From a checkpoint of a small transformer trained on Wikipedia: a variant of Adam for these matrices.
Each number is 128 + 24 x the weight over its row's rms, rounded and kept within 0 to 255. Layers, rows and columns count from 0. Numbers have three digits each. The size before them is the row's rms in percent of the matrix's.

# q: layer 6 attention query, 256x256, rms 0.071, rows 116-127, columns 128-255
# k: layer 6 attention key, 256x256, rms 0.0663, rows 116-127, columns 128-255
# v: layer 6 attention value, 256x256, rms 0.0374, rows 0-40, columns 128-255
# o: layer 6 attention output (transposed), 256x256, rms 0.0382, rows 0-39, columns 128-255
q116 138:085140125141098132120158115110092117106102124140162095137128133117124153124062129083176127110120145130125144132122114128163160107169142120136184132112152104118089125116110092147144105105173107147143101158119174101086091175141142117136143113165113132124164115135129109144143109097106134118157135133132115144150094119142093140148120156090128156087146102170127084119109073106130111159139
k116 131:097131143139116153132202133137136145116127105117144109151138123098145114112118140129137165117151115131116117113088096133152180118143137126133153092111132132151093130121122123152126146104162114078152101143103138129141110154143132132118170123159114107129167099137145126121117159133114089104148149157128125145124122079114062134151090170148128120101141095126160123150144129142106159145143
q117 131:116125124159118157153139144183109106105089121148138137126110130122108112110114111141151131132114215102115158140122140101140198153168132116131159101145122141068129139116134108130152121179131115169106149163112127148155151182105190155118153104170138100087083140137131123134148138139120122141105136151112151156140105111129130132126085124139164143075142145132099112135108102108073084129144
k117 131:131142099148128164105121150135122158131141124110150117130096170113102114129167102153137120113119192087093147124101107131152163145123107084124132138122121111134151154074152091108161123162132128109131135170085122144176137144136156139096153086148128119111133113078082124115131150147146127157114099129091081136118140103087119095151107129104130103094138128129110097146128137113099116109133
q118 114:112149117112121124140121127136136140149139133138120134166147175113107099106159139161136145107154183109123097119129115105121135154136135101129145151082108150108101105109178132130133177185155124133157115115137106147128144130103118185086144138085147115099111149157109144153132179131127177138101116125138093108175154079108126121118155095155113118121156171148099122105141145118154116142134
k118 108:131116142119146140114140124085110119146155161124091140141119175124141102128175124128113097090142167121152136129171136106124141144128115136113137126110138151146142117129138138087161151164147131131128134132128111139131144110124128107123107103106115160120114161124084109157126138138155191128119139111166071075115139122138208099086137108113099124139148143152082132095130133110099123138181
q119 132:123167094167140109100132137076100109119141100095101157098104132099128116126194109129127111148152126148127125129134112130200108149134084132136117104154113101104108097148101173153109118078108146156066124168172121141140157126117171101128084133128162114137100124116151170130081171092130135130135136163148161128131143129123132133091079109170145142141134132114149165131163114118124182140143
k119 139:134129142135092114105112114108124137106122124065104111094108119121100121165118082157140125185131118157095170108136130134185119162144115110088101134136114104109123148117112148157127118111101170127108128166157165115078139151098124127114149144088137117136100153121140160123154125137135130132130152169143169108132142135142065117110084153099123118106115099093101132110171119130162129117094
q120 126:139117119208111144145126104112116104116114114122113102133107119122164105089084086113138153115183130101143137111124118164101174096152131144139113142163126126095148178094140115095154136151162112107097131149142111163146093113147172109128144151138153119136121110078129117120172114119137080148130119141112138133160104095083119114144138152108115175153155185147119115162089107073168124117128
k120 128:147120114188124132118138114157105102121151145142126126113127134104159084110136114122089154110135101113142155131117116139117145143119134137142108141111133103082147165096158109115180138142137093115121139121154142145103106130114150124131129142100146128139136069089118094104151192131146095156099136106147154158140161096111175081161118166112121152123169132142101123112098138136129119148120
q121 117:120166155126160116130139139150162140128123143136120131176130160106110151116154092094115107094123092131111147107116132062171088108114127121089146128121148126135117128108112141134107120104131119179179094176102135120140141095125085191115094132082128116162113114158131115119160114113113131110136147116115143165126125136121088116133126118143135144161095140185176185100154091096197108122124
k121 121:173138123124129112132177148143148125131150132142093159155144120146161144175098118138111127106115108136097097159166092113131101113091120159107115112129152160127107122133130135131100166118134102123121156158093141136100113128146127121127117135073102116133105140127154171144160116119155129107103143124101153149142071143092086098154122117111111123117098157133129156156152139145174144102157
q122 117:130130113100123131111151177142135145119132125137135128142187147150124151096143105110121120121146086113141125153131161095117133132122112145104156155124150154122145159131114151139143127127107151113114124152098071153127131097130095150156130149060160161111134134134130147127151137107092091109152114110093142116134167120086125148129142140086076146156170131079133179106096111126166123126107
k122 115:144147133128160130123114135103150116107146136147129138124141110164116126155137125136108128122113110141133153160168095143141139107109156122121153137150140106121123164112123147136114169119120112132106131144085104155161154117145089117139152122122148139130108153133127133142165180128122082129085157124122150146101129088144105161169137119094092132141154122137156148114068102138102119112142
q123 132:152115106183134135138142151153136107125148106158145090132146151113153094111117117128149170124164167147121121089132093099107121153154088097105110125101152121141098122130142143100103138134186128120160135127129155142112132185127158140114119107107149136074122132099091120141117122127089138145167147149157134168179136122107090102127163099147154123095123138142154104148135079141137126159130
k123 116:165136103169123121090149115103124150123153119145137133158132175137158125132135117132129129103147143159118151122127118129135153102146106112127129133096126156134139135091145130107095153131108142118097118131094129162133118109128154097127094117115095141125163142171107090143154145146143156136148098124163106148100128128099163116110148140157179124140136148145093098131121115155089127137157
q124 128:142151105111153138085155115106128122081138126143138120087143179124140161134163115121115127136143161149122139085129132090158086151152134123122076138100191137160128099142118136126101150097054108112129125135128124145100140115122085150113086142089136146128121166125127137122118143138095152144139117167125105134102122165104083145107097104128175137158127133099173172097132100140137127124160
k124 123:128178125111119132086178122113136145117112148149120136136135165146129133134111137118119123156157126154103136126142120073147100116130125136117099124143136132139120128164111154108109146115094112139080115145113114143127141113117104109122138110093140131137077164134150134139141151151129122154127154159131157154149122148154048147113124132109132125133112137149107122099172099153118135102141
q125 133:146092122126133166154099120132139122113154133117158141107097070126115117162121127139144129147132102174136135139120125116099122102133082142155110115139134122105118159157149126114125110090127134105113145108135095101140085094144122075116151139144147130138180130103141104078145119132162108143112125108109144096095070179143145136133146138127145130131130107089121088159123150146121148104123
k125 132:160076090135157109146083174151153111141123164124186114115124109130139165136089122123109125158150081147123119123099145105095119117124097139159102123151129081117124113144154136149140097131119156100128123092136118081129137107079159168092114121163139128120157111124158132075132092121128112130123114120078152124151118139141120106143157139156145143145110133099147114126150130127150115155073
q126 106:147096161175127143122173129170133137114119125155172104150123140163181113136061116126113095110100123096105138067128128104108154108136116142062115119143118129157131128147110129071131121133129146148163125130098191111136160150133100128163088089139138131113117123158089152124084094167145113141155143100146138166133090157158130127145148105143151109103088116162130134128127104113134076123115
k126 114:103166081146099127141151109160133111125127056159169137155129124172127137137093140103154127143102147131088142131106111124104138122151123107171111162108116168156161141140126113147144144133122096148142145141124176132143156133108158122145105125134116139130185117139107165134132117114113120133137088072086119177092092170097091128163150119153152129117124155104104120152067089110136113117132
q127 125:130129105190112134125168143110121110096108114161121135093175142147170128113077112096137120142109129096134154130131127128106141146118132116106081135117162129111151202107100125146166117103095101115113120154139132140143118101140095115158121134103123135112100130115130134131156088114135105105143141123108141142141083127125114135161109137120145181136149116143169147145108122096194103128116
k127 134:150143109185124150109114138117154158145138094171137108150132123152127115133110121144098170131116114076118159115086110178103115119106124135115082137096145129113152202135151154152166136140120075096113079175116165140143148123119109095151160120117144122129093109056138144129143170115140115108078164136114131151124144107134084101173073152137125108097118127154122120131103090145174124122124
v0 110:107116111194124129132148121127132152079130116101160129182125145111169082119127117132153123154152124114166124120123162119150136171146055126106149112095161124115167098122178119160140082094123120108151126127148078131109118093148094126129107146104123099119138130107127123116133143146091138143142126124148105145124145149079110102124171093140101152151143118132134134095134152118142110131067
o0 113:134123121102134139132097139155175121142122090119117122124090123149210153167102155071135101119140144118118102145100107134093139144117138144106123126124066112117143136160139121095136115195129151103118121139156110150147091121147160158125118139161139135094090133125165124184128121140139099147150129115105125140150165139123126105122108102110125085132134144100136098125123177154094137130158
v1 113:147131123124160160091131135100119164119117139124153135103167115171090122095180112160122126115129141156120117140119136124131104084109096069077108136129138167092115127111136127129110113127153142165158106099119083139141090114114142132117111139114156136160135079119121136085089122135129113167130107132120152134129158144120108156155126109138092102169085110113114150124171129148118119176140
o1 109:155163125149122097110102135106155120090126112145105116116130172118137111137082161085125128168109123120137162073084151114187111176122140137152134108130118142160141128132126122117114163100104132131106111100168161110152117127111126097129103178095130135137127143085126097131102102184115123078149138153130153166119126106129104125095111148140129113126104181143154155125123117134113164142101
v2 104:147186113118113117109147157088131082138112133140134118108150119165142115144149161085108115126149122109154138121118113130116092125111131044142126128133123139110104142165102135134136118173163140071127117162128129139093114163142153183132108124096118180117126135123135146144131129118153133075150124102116108117076123132164114087136070133097106144175125060143133127143132100130165117097153
o2 109:121104102156155162111126144159130142110153149134166126161144153106101109146143119147144088136101084162132096135107119175183140120190147118124104154160156145120111137133125140149114140104089154177124102108103146077114128147129134127106145172086140141150141096137110169123089150152134142124147130181095098102126082101151136146122139118156088126115113113103127094132161131146178089138128
v3 112:117193110143146102167100086171144134135147149171151126117129113117156129134128121148119127128138130128130124110114120144149137117168116115171081109173108121148123124119140100099109130163160163091157115132107152165159115130118154140152136131173078141072175143124139133115146143105140084153128095106097184154111100125146130142143104140121124107099149174111174134132133085143083150123158
o3 107:118108136111133146146119075126162132101124118154146148164141122129142144143127123165120144118126106123158135124071130121135132112160130150115161134111160103136168125085165117126138078080061051120122106140112114128113130138139104118157097103089117136121089135122147118105154105152100149119131121203142127173155101139110085130112117091140106147147102152156168116143103118129125153085121
v4 112:101140137109119110108150080105171112100105150148114141149129136121169084157120145147111129164135183112139168181126137144110129135123157131139123117112149130143140102181123115120132186144070104115104146136135120142126111067120155100144097124164091155116087123135108131100144090155113184096119136064116105127113104119152140160142133126127113145153128156138131118128117089150145088101120
o4 118:121195104125158179113150122166112143101137133152136124135136107148124162131136139088085112068125093148133123115129120171100098099146100121087103134144133123138180073099113164095110106121069152149136140111121164147143141140130095121089109127095142153132150132142101158139109190147149107115131138118105105130133145129153145180163154119124137136148052143124115145124157123127139146150142
v5 106:150139141127139120124148107109142071136113138127124144148089128084126124126083139131158075143142106137120155141136158113151171167149124160157136096119071121112133098168138155118155153149153098163139123119185183126124138091139109122088128166162076125081095128177117118137141133137123176142168136139149074082176109162146127169154111173144137150102145171157153163102133143096124121141111
o5 103:107141129092142158139171102096128133123132125150108128144130147114106126134160097096133149063095117124083127091130138120119096098102090145146113109101158127139115074106117094117155142155102111140096127137104113120097153129117126082117138083115151124143119153154137135126124154114150150149123104079160121123124158153129191112144118108129143096154148088116137099109184148132142130166128
v6 112:138083162106143139155120123117108127131128148104124164170072145108138119103074124134118115128147077124085114096141116099155109128131138137112143148100113089160160111135076165145141114156088144165143146154125103122114111124128100098113102160137165153124129171147098149127082095066154147099118112118132145135153120112175092151148109172178119118124116097132117130081155138151147130156122
o6 106:092151128169094157133126114115129158118164121111126139123117161084113133157169149140133143137160122158144110163165155151108086144130112108151124133122094134144118149145139123152155142129050143108137113142168114108100126121137146176133149090127113102120129112154131142121117134103141160104105119106176130155117152152115201133111122119130136133092161112123108112112135182116114115141154
v7 120:143140156126100149119149139191146090102123150130142152109130110122118089072125183135128125167151116123147140114124153151085097119122158130126137110143124135077142103132140100111152103193133106144121132127134218130149155146109152151126155118165142114101157106142138091117086116109130108123125128131160151135114157140137144145165089161096118109144115176101137104098101121107120122120168
o7 120:149111103139126118134132087109106106134115130171115082146129142094137138078113184176131127113128120136139187081173120140105156085101108122150118126130146082153137164104134135126115139089142120092104120091072067088141078139104125105123162075120111142143130107108112137071178147143094147123087132144145139107141086136141168079153134154093107143103107111090128116148125140105127139124115
v8 111:107111117116140172155198138130164111087060141135113136136172149122108124136113139108157099130138110139112112141131116118090107127115161124126120134129113128138150186138100150149130111127104121131164122126097111138093161147131131104113117110127142114174121114118135140113152148154098131151155116169160164149049134156083132122047174129117092082188135134120137149109130154110159137155165
o8 111:173129128101156113110091125137103155127183127126169139118102156149087118118112106135073139174146120159152145148195155140138152102138115172129163138127124096143098125145097104098074140149141126124128110110168140103171071122112122134148112148097122127130200118142123108113085102157106114110187154140129120124129121116119103102167117141119132159136108152150100123121131069133097128115111
v9 106:127127148120135142184135107150127118113166098152110121121109119107135105162111094160097145093129143121130120093119099090115135146101102092118138102118140136107119116105126135141123134133134071139184124145140117124144122108122090095142155114119131079162118092146134120150192130121143111114158154130114104116118130186113087140133126108159131107123140135093105135141102190126146104168157
o9 107:135156165095133118124137107117138149137148121137126151173106135147128143133100086126152152122134150102118113110184138120131165120145155138139138115113110102166103088108110125138120102129123139146156112135120134114102152147129106121112134165142130095095127142072147099123122123142142132148112089154126136156140107093129125096089110114151174127102099147182097122116101093131142179118113
v10 113:132180097158089138098170113140162144146153146116152113116100158138143106142132096152110187135087138146152143131138112136128151107128138119111086163156103116102129169141133120172120188177147124129125091137117145115104137172121154154091156115120097099116109155153120133131128152176141122132090152083125135097147143131120156116156128176115135126087125129105105140159120160147097121142108
o10 108:089121125154172133127142101104052112086093163144124116196189122093096122130131089136157151104158121116112164102081103113098145181119125146151129093143147090133091123103096134129168130120160112115136119144112139174090112125131099088119097145128130140119135114138127132145115169155119112174140130173117147141151118115131101104109102102155107148107138108134145153113098099129192141166132
v11 101:143105139118074082148155144123126144116125095116137144127168083127124147106131123145132177137140168136143112160128137105134165171156172127112119136121110099156115159134140104114149154132126085140137143114163137128106088106137135173133157134122138134126161130096095119122148108151127157163168103121082146148168119134083103144161152102132118118146130093134094158123122099123102090123113
o11 100:123108146113119111128159084134149144130098125114114142093142147201143141136136088115132125095096117136127133114121144120106124156120135140113094125124143128112168103106103109150132140139126130173157113128122122096176106119163104144131100181167100122130132147091131118120128071110145087172122075159139126128104135137156125115103089149107091127178129148087108174084154134137133123114094
v12 104:128118135092131097137102080177095136131098112120173077125114090133122098172125155132143099114135094141131114113125175140162149131143134102134123145138083200159162107142125097107130131185137151147133138085148083139133135142144178172101144152171082121095130103125130129116135088127138177152106120151104124132110085144157089136125121126116132102150135156129127151122168174157100162098104
o12 106:114125135105109144184112080100184133059108160149127123121149118131112136109129137184114163144128120145103127093152130107128104137102119187144160130103164128113137105126132124150107144095138139135086142147135150140109125135143091141114071115101132115102128150135117114145166119110140145122131116156125160137111188127104116116109083132107145159126104145175143145158148117138067148113122
v13 104:102189133082112139095107119164121132137128153124114134124159144158166111185144141142120149132132090102117100101125141139133071086125177080116118119076119099123155116122132130167098157156119153155131130117104113111115161115110154135113116103137128136135111144085090099112131074132142107114130127058127111184109127155143084100100106167153136104165082104154125096109128129165121105123088
o13 104:136085104170122158117155133117170135093096116099137118173139132151149128111090145117077129156146146149174127112119116152088151141153125105106126124166103107164105168142096123136131081100082131094147138169126137139111160146122114130110142158125113108116153101145069126121120161158112125145086193147070127131127118111135095154130140124136145156083129123131123166166115134097132090136144
v14 095:124146144062153106103142116118115104152151112150161143105117115111155109195097140150161127136117112146090113167126111117140086120107134154131183133130136121135141087101143138103128180099133114157123127117080143122131107138101103114141111130107148159172140093135135128113138141129085121121127132130136124164114170118116155145094146159117139140165172158106149111108131150147126089127131
o14 102:165116121143141125105135165151124135131135126115109068139121125149131155084134132113128137092119115150152132135182134123133130067129119135119156146157090128117103129121105096097122098117112134089082134105116117177134143113149142136133136128127147150116136161157121155110122139116102118118116150118089137109123109176103147131165152125120156133102151113195142159132096091078102186121182
v15 101:103124135102114120089209130165055168161134156136107097155108146112097120150129106096153130113101130103148129100125089171170143119122100139147119103144122118087155163085105151152085101106140161141138161177147168132122125159139129084122106136152095149102161119126160081148159143120118115101146147127130133093140152136134114127145130175131122101113121119130137115138124143122160146100149
o15 101:131115157163145129121106112128127171110132110122171146192154136115160106103103121136127132151150086150118069133125105138133142123128145152095165152136168122164108113134126124112193121122122121115150108131118123160109146118082138130164197122147158135119112134129087131141137132122115114122152144140153133103141112108092078145135155148155128137118184091104133079092148136111114151141117
v16 110:171122138115124121158113125095149123070108187117137106105088130114112149096155097111160140114081160107123117135128087116126107169136126112130077115141155121104106121120100109088124086133121112092146133154157092148116147127148150175143145119169099102111128134140131080163104096138114148120125156137125119081137110142152121126123136107111152143149094147092147154131138131147133129120147
o16 111:104129142088171152120108072131142140142132114138128134132150134090149137148144154175097103168124137138151118142101107099091145146108137112171151111126127136164142122147150158137115162123160155161128133103089135110094108116129172088145135138082158108125128165132152117131136157168132132120108117152107141110110159123142144118095148094138110136125085099114088118108125152163142163147100
v17 115:166109164138112114121138124150166114114162133151137155151122118127127066118096157158097160114145107129119159115112152106144115140126080116115122160142167149143146063141111143090126168142157116106139123132167155144164126132133148123110126114119129139127126112130102185135171107126155146143132137081113145129129141114154134120135145092154163108101148144156077083093103150157123117194157
o17 119:090150102134126153117162128127147109134129152131114106138104131103124158133137151124122090099171144110119172125184150107113117119122162069128114094090117122105094120108140097098078147132120141127154145086124106138078130133152115166089090092106133164122120142105137110108127143121111168135097141154151054189144093174136125081139158108124162148137118112140143130144131102143129155134144
v18 093:147129110116158112131116131135082096150147152157125083149147114129125115138132127134110151148150150141101133150114112134154097088105102089120117131142093142051075122108124149108082092145119151098145100149127136113159154089128099144096096101180138149139159154096114137145141119173148110149138128144160153117168157137121149182111143145128118108096202140126158141134151103136122083072099
o18 093:118135117119123128123145162123170084118123133179132117128197096129148126124148114128117107123085148122140108087123096118112078149137145118132155083142112139163113077121143106077134139105107129112122141139114146123093179177089145123164177103122110134169118170156091103116154113155130135144110157116088123142131150152121090181100142131143135130128126099115168142131115102123098169122149
v19 111:145110112178120115136139129127106104114102128171147145132135141076099081119102131065112130106155130126111156114129146086154143098133088105106127130117123151132130098098151150164137090135163132102105118124168168130106164132114120075073139142138123125124169153131133151129088129140126167130129163144146151124127065142168092124130125135126133113130149151188142142081123118122136142142151
o19 108:128136147119105143107109102136143085129133114135198117143107159144153149145087131112150147090134132188130145122095100106113138156130078171133124097096149140117111148161128111096135120114124097099154101137169149118120116130136139122131143129136110127097121148124134104128109119133147128154118123142185090105124101154131136112140128112125098143196140099120142092143138149134117160132130
v20 107:121160112096120100209077151059144095087157144120140150146114141132149128104104125138144144143141101133113148157106133128123118115136127134143127130155169129119167112094119191124117105076105104114166102130138100140143108128119123142121138129159097157147111137136107117146126113144109151101105155073114138087089114124147105137151102146187150109141150109130136142098110120121134169119106
o20 101:109128113133147108098115104130108117167173120093136095126128120109152129113129128102101116143167148136124134167173119171149119168194108140124111105089120125132149131123094157131111115112086147136114140123145130150097117117155127125169135141100152135092149185142185093119108135136157158120131125095154134153108172170148164131089113147132180135143056136088123126149088093119127151148121
v21 117:130113150168147144150125186126142137105135151129132127137121106105102147100165102135150130161144193140175170156115152141123141149145103137120149111152144130124147113108114144120082114137128117101143105145146182152117088180121214074119130092175101115126112157170163122159074126146106149118132082086125130109141112081136128140115136126137127121096175122136119089144094106143115139069126
o21 120:094119129098151083132117086149127081205099146155185154134130128126111114118131176139131124102134086113111144144129157136152126152135137174123138151128148136137170113125167151095140172117159105141165107107099115103105126095149097092115129102131137180126132135138105124121179113137136129112128154116156117140135108158176142125131119155125136104150120151104118102136120130169078126166130
v22 110:122116118126164128128107156148129143122106162141131083125145147130121158103152085107107170122115152101157110140127122111103134122158128090157164109197130083189123188132149121139103113135119178147132100158162117117111127111113117134086132111124146135117133099155136124160118104111140118117099120127120155142157161142138146110081129098113111096139129117139154153118152166145133118111122
o22 114:153113126122139105089111094120148125122166125135137181115137129109094121168132101174135150175134124130151141116094122136122184151137105167164133103131134113125124100144133153148067123146148124123176134115140111121116106145128103114129128139143103099118120143136110120118132126102161078153153132199131123175125160113109084122110127152158123127096120139075097120092118124149103131097101
v23 106:106107136121126142159089105151104083126110155128137149132108075128078103182061141120137131121177113160103117106131157118150122134125118155129136079136095120179137117127121147116150087113123152129094146110157125120140073112150130152111169141135164127103128160119141122110131108133158113110079131125093131104142105165125094145139100113092140093120092117148105123134092155130109147143128
o23 111:107160103136102172120125110110158167089116113119132097145133110091127142163160128149124141131100130153121101152210071152121126124139133143131123150107145127137144110163126100186121110156114141122100114142101124149141135131125118155127110107133079099098118132103148099126158123072105130135128095166164125137106100109115119123083130151104177131096166163135106148135164128165088130099103
v24 110:118139145134100153096091096111126121154105136154155146139126123144114139142139180103093154136139158154144142123124136140146110157141153117117171108133143133143136143117073139120124152141120152151126135134134144135130170170120148095093109130125113142200129153149134107155156120135160138131098152123101138131083130149192097123128111127148146107083121123179122112168187126147093108084131
o24 113:112105102107104113145130138118157103091106121160163115123184129136145121135111116160130146169141106179120148142160147132138148143094126154132130127138133132143107152148175119136159152081152140083157106114103145119091165118141121147135084096083099147111122114158130107119141150072094132094177131140128108077127125105108132140135150121103139128159133132157118134151065090162138135157101
v25 104:114172148136096113139138084132087141114124119168082180157147171161163132176087163103155142138147129116106110122124111148136090138115105127169137135073133101130108120118123102156138131073137146114171105111128075114141106139120117122156142110141090133105154114128094095125144131179130145135104142096142140195142117116172100128112128141089092130154124100075135103091145158141086111157081
o25 105:132124145159117186132158172116133140142119101097137141132131108103152157107100123083123124140160094151144138163139126160084141131188143107109113121149121112131112144119133119128111095114084131088106148132149145139107125101163135153143117170101107119112143133115125158132062134156109090119152129166116111137128121155113123149112142125155141132095110129182133093128093126124139153144141
v26 106:125107163132103148118116070144138202138104073118084116126100126090131110150140123114084124127146160109128128145120069134139163131152059108103159120154149172102151122129115120120124113069160147135106123141103109154094132194142141110109138127129118075165136148101130156110085126090130163107101145117127100087105131141096120112096138128113109149124128180104156152133148125158101131083172
o26 101:111130145075098117105125149124150099159112115165144141093137151118132170131106156097161107118093135137136155123024141129097149150135175148104140142156124113119093102125134157156128152162181124121123091152119133130116135109123115141138093149098122134104084150145141122143145140109148157091161136177134132147157143122144102099166124101142133113149150142195130100125113129138107142163142
v27 098:097175147116133179143116124094127117151088146115093137185137144144118144164125137137139126106142102133109138163125130126139098101124096112127128108137129151173112134141140149134145136125139143163166145160110092128119129101120082153136098146132138126089121152140132122151086149141132100096109158153126077118142126133130141122119107157103105091120104156077113135126172130124140128151109
o27 100:160136155123132111155162134132108162134147149137114158131134127061130125124139168107130109148125128121129117126139108139170094155166107072125128141106136132172116121147114108143165163118074110086104138104151145156108135111061128150111106092103112111149137114136133154110133125143127136119140124111116165149116133087137106178112157120149116139082135128179130138101128123116129115118129
v28 105:132119109120107100141079135124112134106134104116131158215106101130129135099100155136145133124096148159128102163119081160120134185162086099178096127105139145153097112149137135159175123119129099104109131104087107075133120119119169118126166132074098102114135075142173118127145145108138113115079101127124157131083137141155151118175149136130144126099161095112117135123144158155143102139157
o28 108:121142166154088117155127119125123124126175094139155106112122108093178114132113140156215118099125095165103115129142124165128134114140167122116121122111143128108130121115151136121137107135137148097153160120130103151091125099138139154147111131083150116159135123127133144132096099107189149099157076149089125135123113147102119125128111079079118124110133166171131172146112120190113141140124
v29 107:099131080168145115124111140121136101090110113100117104139131108152131154155142130126107128095158112151104133094132123125161166134127145116116165143146143136155149131156135096123125139152151128118133112094114134117143148139126074175074086156107167135120119132150115169155174155163148085139133151114146160145174082153131105129109134105074184132152089095191107155096127127129122180156085
o29 114:176157112133134165105118117144107169136133132086116130134090146137102162146141087128137157135115152139125134121106152088094141096119097101151114133137098128139127111168095105194099085130103110153083172154116156130144130160160146125121112110124065143141090109107163120121117111048114123172147138114131122120096156125113089133125109105133126157142142141122164141107146138119156118093131
v30 111:117117122174131162080073151133070188113138104109133105131099115111171136135135116131105121137175184097117082127114167146149136165125109106148126094121159116094132122131119132130152102149063147067121103116143137144136135153115144180153130124145139148119156148107133134111126143082163127139074089077125135159106113101150129098092130165107150160114149152104142152141101089149116178177099
o30 109:103112079133092137150157125161124054124129137133146127102104122127145156133130156149125125131162131126130163200080123143110104148177111137128148118166163137120142154123171139151145139109112091110119113179145104122146136153120138162108116108150099111123098109118155130102170105107130133100125125134143146178109128122134129170126087091115116129145116154136158108172095148093120128117120
v31 107:146104120154109110112080135121130119130097104140159160161185089131146128100145146139116099150142134084148153172119096179135138101149098156125104119129129141098127164103165126131136128111109135092074141109137103154125102121131127186127160132147100108094125128110124106132120117182091146127135119115103088059126080162148133162175143124156163128109145123112118141117113076162111146076132
o31 105:083129117139104120122137114130138130133137154139128120127118098178134102102108136111125137120141100120117141106115094120115101159147146129148126150147141151107208137116116160117191144129127138060101119129103110146145108130155104098172120151105145198112147132121102112117158120099195097176115117118126136151122130135101108167115109114085084144196141135119148134136101147141133127153102
v32 098:148139123146097156140128148126103188176128074121092157157102169132142078159141136109110088112128112145106170127128108126177147111126154163102138131202136133143115181081156136142110107089153158137129135102125159122119136111129153127125131107136132121123154140112169140120144151130108127116127127126084123113166176132111139113097153155166124092113124093097123151152129170136140179110127
o32 099:131139166107110085154116188129106105132115143151144121132169101139101148125125111102156185099153134138124138158102126148148168184141110167114138159119124139136095124092097132112139133165139114129135104132151112170113150107152143136128113124166114129126131134110105110138137126148166125125107131103119170163119125133121060125109139150147163137110168155146127131141119106118095115132129
v33 113:150118155105098134149133143158133190122141129082149122153154135178144147164126153154133145124127150122150110133126182166096095156169142150107114160168140133103099139120103143124151118135161124152145132148121108119144118105115162190172156122107154162103095139196153143125134131104121134079104130090105181146099108110113136081147114147158152116135069159075091125151135135132156110170100
o33 114:108139101161152124168113102111119119119158154150079113120140095102087104134126123139129126137159075130089169131091112127142144083115091108106139160122148116124148179166124117194138137164166133118142148098155108163113104118140089155068119138101126151127181101103115119134130100157150145128156117124145144107133109116146147121096142128146121158108110149169090139114121149149148122137116
v34 114:137108154110127159149119134156143097132199118135163069138127126157142164173132151136167111146132189143092143127126111149100119119106113111105144148127167132132114115116118102117111117140095139087146111115097123142150115114119134117187142137163110136154156156111126111113137117114112109151145105112116130115087106102175145149127149124143164088125099152082089099191137136129140103106132
o34 116:095116083110168107128135134163126116159158157141092130130119094115153127117115110130119125136117126124119124142105125109145088104145150097090170126122131152164148132136132123105162093095166131107154158115119169149133166131132098159157141130109141129083116122122115153118129089147135131070130159136137151164138071132120108131122143128096142158121056099154140134153104139125100128110103
v35 108:118121120154116188100098114130107090119123109163131105122145081133127131070094103143100098131097135161149156159131053152140156129142181115077082103153124119116085154112115128136116139108123066150121110124116133128117111128121128103119132149091118093179121136102121135108131166171116136145148114143117123099118119153090104127200135099132101081149137115135135133182111117100095089084170
o35 106:122122133152111087103103136123126133123121132167170119121160131158152100130111099106150104091078106154114124048147148128103130150101156142128081128153130114126169131107110126105157150164159159127138103156083137160149106119119129077164135141120126153139095098130110116110147081094163118128141105162139132144134124135121158095086090152124161095161122144111140146122115131156149120151092
v36 101:099129146120103089150177120149077167114180133124146116119115164127156130126139144118127124110133143127120148126162130134132145126115096113107095138144135101133118093140142131070136135144131116134174126097135134117110144134128166144139166152082137113095163162121117102141135140108190161115123106182164107162128095145129140100160168147160202165144136145162129118133168120137145143125160
o36 093:102123108174105158117140109131152116124155131114135103161160146100152098143135101150162127111106091132131131095091092122092139089151101152102156119112131107135094136158128110124138116175184092148153148154122141127148134134119078142122100112130151090130146098141136115142152141085130136130139162119107117128158133130125108119110117067129114129157076129173104110138138158131126117141127
v37 103:136097113152102120109131102117113105106111122143135064081147180135139135145120089088141104108164111123093134140130137131093159114131129088121111160154123112124101145145184148126124119128075150132158110140141116128131121142163198148103116120140101114136123166118126118118148186122166123177164127119097091113095145113139110146110117115106133115139150138145176162197113103145113180138148
o37 105:068095149144164125106146134148114107174134137141122148132113143148137105100130054152114138168117131068154075121090129115165109139150128184142112119160175091103110104124115119126170138169171118146131096151096159116135134159131138131122139113140169127115121083124111114187126120110133111093117143122119119185155104102116102120109092102153128129140117106112132107105188141114131135063152
v38 103:154098100098103174118114145138186109134137123137138114134118129137129079147110112124077141142111120129145107123134152114123105100118115124176162170102116149111153176105166136107160126162134127082134144128135138122153129122128100140136139123124133154158160150143119123128152115130183107154098118057100098107056156140150166052128137110057090102146105171111118118143144147123150108157102
o38 101:121095130141123133164102160157102178108126139128082120106113118119110137110133132157120132165144159097110138150109152132091152145090123147131103108137154135115084112119152113110094176141120132107143144123135100159118134103133131126097154128127177116101110122156100133110151151150110122116095104147101138108153120096103126147149127137125132160095139135129061128144112087157148143128110
v39 109:135115120189105127148110129117149085115130146102153115135114143140178135106140125132147172151085069119130123158135157147112131126107127113150139123159161128118120138167087128119098166108117153098133089155155049113167130164112135165129154124116131128127121118162100130134179150181098131157113131083142144135126100106149143099117131142108124105137103148120182104153118124139124105135150
o39 109:100149133163148162105145104139120128113146145103098122189171118149108129116125109135124113118162126075141143150074095092083114114143132141127138116074126122100146136131104146164102124158145131110139153104099103137090081135138110155136112109129163152108113171167119087148077148120123087133136135166122117141145152140100139106140103118136120122140116101099112084124078121127148118132124
v40 110:124143127112160175132148134116092103111140129121113153149110177078129084122167093163170122108137103163109129092118143113119110104123112108159175138081138175145134105103139073135089125115127146108160141124132102126172137113145158138072117110208149136108099113129104171121124084058085097116148132120130134136164123109111143133127108131157146122136103112121129148122130103150170130111117